config.toml
n_layer = 10
d_model = 128
n_head = 6
n_kv_head = 3
head_dim = 32
d_mlp = 320
vocab_size = 1088
activation = "swiglu"
norm = "rmsnorm"
norm_place = "pre"
norm_eps = 1e-05
positions = "rope"
rope_base = 10000.0
rope_fraction = 1.0
qk_norm = true
attn_scale = 0.177
bias = "none"
tie_embeddings = true
parallel_block = false
init = "uniform"
init_std_qkv = 0.047
init_std_o = 0.0
init_std_up = 0.047
init_std_down = 0.0
optimizer = "ademamix"
lr = 0.00133
beta1 = 0.9
weight_decay = 0.16
lr_head = 0.00551
warmup_steps = 207
schedule = "wsd"
decay_fraction = 0.693
decay_shape = "linear"
final_lr_fraction = 0.05
batch_tokens = 32768
seq_len = 512
doc_mask = true
train_tokens = 131800000
steps = 4023
dataset = "wikipedia_en"
Each number is 500 + 50 x the weight over its row's rms, rounded and kept within 0 to 999. Layers, rows and columns count from 0. Numbers have three digits each. The size before them is the row's rms in percent of the matrix's.

# layer 6 attention output, 128x192, rms 0.0944, rows 51-127, columns 64-127
096:530489460449507450433445484508431464519505519440465556388519430507497538494560539483546468494446535508506536523347487490534537498536544547517468460571515628484448496550520574546486587476487504
098:458486544501511525485511464467523474440450507497530489548493430506508490553510496518483469510405431487413576462492485557436474454361479485478453516515561548442452553489471478461463520564480328
096:471504512513433538488517462433513570522592501535511499456524480430472516488426471579570451491540522490444462446603486483499464531591483495498522472555422497461460485452487580426482515488476527
110:398500497537516435551477472567556549411462574501402504455522500508509434459475428487466521459438426454524433590437545516430533453513495462565443459442529418433480468461529529489460435422485456
089:563507545455417485414519473401526498423519564513491392460493517511430513535435449467523495520494540474460424429505434501473420466470446589516579461541487501460586486495496442467509502533623523
092:489577465467532521541552451533476465443535472506456436506463436591461487529595548487546574529522585512492534544453510511410642575497398576510599438452508404509448554518561588458525569650474487
095:461497530576507568456533441492412498494479506585544465523496536564571519444573585514502500478583516553583570447469378498386430564483466435632531531439501494575489519549555593577471526430468544
092:483455457624452568499469500516533496490580517490564537376513439482462485591492640434520448410530439446463540477540449591456473541459514561581587465480428555439581504517551465638460455550485475
096:420539438528527431554486552420425510519525486462532515444519501465439534472483509467534516485474418495455551478487511544595475481503494424566500485545453486486490476499473466466456452543537405
085:531533454556503484451569519502428428484489492429521485642517504592480504490468543515429437599481487484417512453488578570446498299487561537465454553491580478433455444447599436528554472398531441
081:540554564553491467537521513555477552565548521499606563601414515438489442488481535470557512565542583528449540494490416464549445501462379518577498504450617487534475497484472529524458435525458576
114:482484514584524496502564488476479532512527517497484502436483541550528501504398525471549460477449555451540430559533459561452502488531509509545475533511477435460531519472610455595444436457443470
106:548412448622477445503511485552493534459513581560539475462450455439501474543474492484540466435543496409511597433458601434555542522532513483492567474482443578470456543469552455490457500598482582
099:448484463621508481449509529549503514482469523437527533519489512504460532457498543439468496457478488449418528462531395496556501524492482421526533473544514534555544426482465502454400469531463441
097:512535464581560472575447445517458514531471527533511522476459502495443453497483516436519427570495500643481484606405635444536481471577625421579428493433483554511474484529502486449399496365558532
101:550426454537508525544467481501484447472458545466512509450507514542509440481502471487539456558509450515392497525541569455529546450414533496381487473521594491505575484544569549435425586458526476
101:570500622460538481574514521435464517490445504506512437508521489545502450523602496392526476440536534474595556613467546560548424538499561523480451525498550573538552464544528562527424581464432526
094:594537458525444467517511515635549530544517543473497502536454514423583503451565491474467517458575546465476465515514528454559591467527522384466451422523517489409495505457460542430574448458400561
094:399603448479532521463568443517453466534428476492439486459530533468478462455507533445517502495519396591425504534473455528502485453532465453552508428452430559490450380489496448547433551542456430
112:548437458515522503469504567452509487473525527461433493529535509496548608520581449450472567514566501400404514482454475520615427530464491493584516409501540598573521444541563521334433507541508574
096:498558608493630588483589520530484494515580486526583415476489453404591551507501491450500550440582522533499466550542542420505470559545533507441552610521535444418429437491540547523417503546501535
084:422510485471474571478473426594585457479482599480509518444542560491433481507445554490564450559524521468525480564574498544474561502468506483553468542518419504512500447481537468476509650455587505
107:454501492523562461404586498466493538526521477500476552540461524457478515504515442421527496528478546574428556514557357486428469587430485499474503558623641578496397538512522529487389458490570433
109:442513481499507471554491595539458423520409542316431431543527450459591560492558498578447449433553446489471503462526532495630485475477490418587393355378456564497477473446526507462499389466430529
118:573557490491482500483535496531502510559513570522543516408529569544474477483486522555516500551533521493491585439510480570484526428464615594477513580466444547541629509533514434574440562468595636
111:528449486489521571535498506542497375450512436546487538540456484539489471580579510400505487476562515377369466396560399514493435506398478536477549445522491585416478491452595588517493515503468463
088:520438563452569538483490482429479507455524516514462456473504472488428499531505476463542388495485551409527474558455463423574425543486533481495543429444557526542459448497576377476489526423553549
100:541520516484480579489557563570514489488526563467456498518575533521538557464581531546502583525494555521427423481543465479518531572477458555583570491489471573668543469475494578502519453628480566
109:553523484544490549553470562454441488438511530522490483500529486497499533477516517528565478477515541502566379430502535509526390447503425527560501418458530580452468469514536497527484439499455552
091:520483427554429571415541468521525504503611513463505441526545527528509535502458394563496510465423594443372437500484446533329517524474437602469518407448528606464500490467574557407495445506420460
097:554517580573523469455578449534496479509579530491569514486528563470531525460509551504493420516516524520564549470425391492474504502495543590524509529493471590583417534549509480471525554423611557
099:511491535526491491546485529499415536460470439539455381529463460458517478524450445533518495467478432501482427573527580464479456451519428479508455494318492501455489432461506434523503361508479476
099:538560512517433445480444486484592532525518541449457493502513489581532450569498476429510508526492551520463504475505474490548554544606558472472417409645456523487509466525566611477392552593490401
093:543471633523446442474534533486586498517613538522402526437439619485497438554471419506514492497456523439491502437520490511589559502544489514504538451537467520606537398435553475460547503531455496
099:557570365583526527502534506578441536405564479500555558541415522533491486473505590486512451525503471577579537539426489520473538528589476569416439494530498404531494540493463570592517547475493469
087:492420521493457473526536483389457513508464542506590425535469496459450516499490470452476527422507421471533541481479566545555527432499548517531594639458507446527590477524444420518507520503518580
094:411484502500501507636485476523500541494487485485521488474467437404503435456473505457483562493578490443422490606446662637420552458523485496470530546558478369459556501579447548483421570561443495
127:439520476534478493481461470514529534491492482495471449514492461506483451484567499504543431454478483475459526493468524544391452505405517435534473525383419441566553427436467588423546550335495483
088:515546506473573515438488451423520577475478499540537520475500518516495433501517521410519419430626483550432461518490524484407586504484515554522476541527433465625504504431462566453568517510536574
081:501510500487517520494429454497428532519517596552638513534433586484513446492536478571478490563513580445517564495495457539447463445484426507469439557454481514448463602508459486496524473522588460
105:433494496480539538483464436531514477455489510523460465486503575479500484539441603515504463462484421451481502437559443557328451555438530571493528536461444577519539499505567469669458482544459511
098:488478615460527485528460499469522456497473465558449382485552486538501502521465514473463434518463504488425469508512574447460519596528543400434508492377402483499481467563478575532524528489423495
094:450516499485475455495549539497570535503473532432523433526467475529575543389430481544459500460519516584458447413554500486533490493522482455424457559499473459481509509528341459481462501537587556
104:498428466554461495517507408528524499502482509516549542534430545537488580546512587522503564418496510446474606525496553535455566549494501536527496556514656478575508605609511487487537505490503532
096:478536460539549530455545458463498546479449464538439490572535628439365519530450527494469470413556504505515522360486474464492403477497472473498507469439574595621509429538494434547527405482389593
140:446468395533502476547488475586536553509563506474475495425568489466486477485505564428530549503511536405444513450463630484372528551433428585444542501452472557523458582484476532447420492546501482
107:502507511525504608438464527438608582595467446443506455526495444465528457508592450452453553476460575554556473463572459452480397541550532394468547531453547495489459511463493586501490419504492557
092:527498553509549475411440451471494529537549475480504549493485473477439512557505552555549433515516485574517424549534485546523392433519468529520467447533467521392493360556556545626490545453502543
163:522443402445488502534501512441537445444515436609541421473576502499497475514538524432458558546472491439453422514487550553490560496450525526493536599491525472545498526542496495496507489528523461
097:507517550490483536492470416490556608505517490510484539441518533488499496500473474524504545450477537524583564588604431530463505573500474506538540532520540490491495472511588463468551457588486483
099:409441475553453549528565471482515436529521474507577456486627462522507501511480454490492527519457525400436508469511466632485494464479436444471449445510534581466571505501519456407389419517501512
110:494449494551567481468499524565614505510658474545520480530462510573551483485488486543502495584491584489479388528539487429525501607522502467500516534415449484567522484466542558586503389517482564
109:513512401565487560462455559524472482580561510407525519533518510547523496516563470550519657570490557498487466450593509410478464545527463502479461502448557504438469502491584605499426452641487507
095:532422411466529516496380445572442452491491605472508520421516550417522438506525489453467511476580511520450568464443602459439503472410516539562417522500420526494437515439465507398463512529521491
098:469409501474571497539469492558473500431409411486476551439532518480483519573539498551516517426566527524577563496607518472493442478526435461439509456532475536503424496445534494525505518544389536
087:606491442472403472520581523483547502518524461460407484434456487478516534441448573494452410499522488450466420507515516593529511485478512542456551430510400446386469460502498428548482433566512568
088:593527537490497480508568476478583528509531593531491459481393570491489520538474512516454498483488543488531410416492491589504545546552514550583474429573410407517521554441508596400537521541487581
100:456493444479468452572560473507443528451543494481539401479568461499428507549533451492552506594441464520556437564419478450540501558558560519515452501456599560510467373496568521502506491466567470
096:557397570553525500540474472499563494540410544511564490460486473481518448495582457518456552502491509435535558500573554468406571533511490428525551527498426463507461528473521609524566488570455499
095:469499496476483502593486538487463565462479509544566513528502455587411522549492529587534548561503395506504461511464573465564513471604475480550485476425475498506518406469595516510566465548473538
104:593500419510491499454467446484524472496517547512486485523394509489452484460484460546435483483552428517489465483468511551412510450470562535491532551424468442545564433492453483508455504402554555
098:591435496498433474522581519525557488509548427462508531550490424490528536579515571506509501484454614529537512573397481492413587507466451514523394579463541408501577549558539568483631600460429492
092:503512484550440440604486476499495521538476382459508522571438512456475481529476427513548484548530507453508562437449583497566443430414491489418486541509618491488430598512479419317448536492573525
104:463555515530435532473433558503446510547499510493506565448548520472455452512503539461545473441517554508579460512479486470542445460523440478496524469517564575470478507461600533545417483494541506
086:436526527495432577529406514533513520572500453451513536506547515491518502427513495560538559577516478489505515426603513487456443468477545439378499482596459524504475464571464544534557589510532569
087:441485529545539401486508460628543463493523558501472469651551577497550568538585530553498441545480542511521512484499584550442581521549446486575521532512461403506493543459406622549509476511509565
090:486507465523505516479402553508514458537548475439519563548499455495527538478494582550509521586464523528482437601509431590483550457530476590531470519520509459479484493532516469567478490505685492
093:486456446479544462448512460468553501530526461474429485503568439497425578601558547511537456511447445477385485502467411553467496492522589540447528458460481544499466477500598575550373522445502515
083:486563549497494629545496461479488493464555371446516488469434389490471514545518571525480517490556537574432448428680513407490491514464461527404499548612496428449429507458467517480434524562530512
085:612433543615485511461469526430515601449493526472542464440417524462519508497600475461503535379462509526448538452580601456507497492567474464471566535522454461480482445499521524528420556587438472
096:502536489540469562459560462355528464448524525513507466505521481468511498510535502541485571434439492543464656568567576452557379516486448553528448547511508588455390444505536522479511542513497330
083:519500522403474540552556508430524436547532540568435548446497457560536459493490524535496488476471471379481504504469558488515445382500606467475527510559466409472623465493458498539473508504426522
104:498531513593475484541572459481479487534476469445552464510547487377485481521491497453510455570488464531489587447561575525435428452448585455401504621507550508497407448508519481544493505371552503
114:544542552456452521470465559538566520490415492458548501513483533437537406528487516422479544463572545512557447504590454504522519560605554455452519591555485446477460484375507479576445455617621551
102:517585470407452519613450534499612483464464341466436541482513537489435585528493561536529428441571550597507428504489521472528413652430426546427537488550583493465436494495514523532568503362512519
115:603488399488512561543487589516486398395473446554415562471458434502494531473399526485470497465485509548486474555513567489559529531496504510477501470567513385516514500513460539453484491495531489
121:503461499516567554493547516528479510544527547554499527475484505541590446427426452449437510487511551492474460510524539524561567548502537453630496550441485441609659574444419441460512350461525571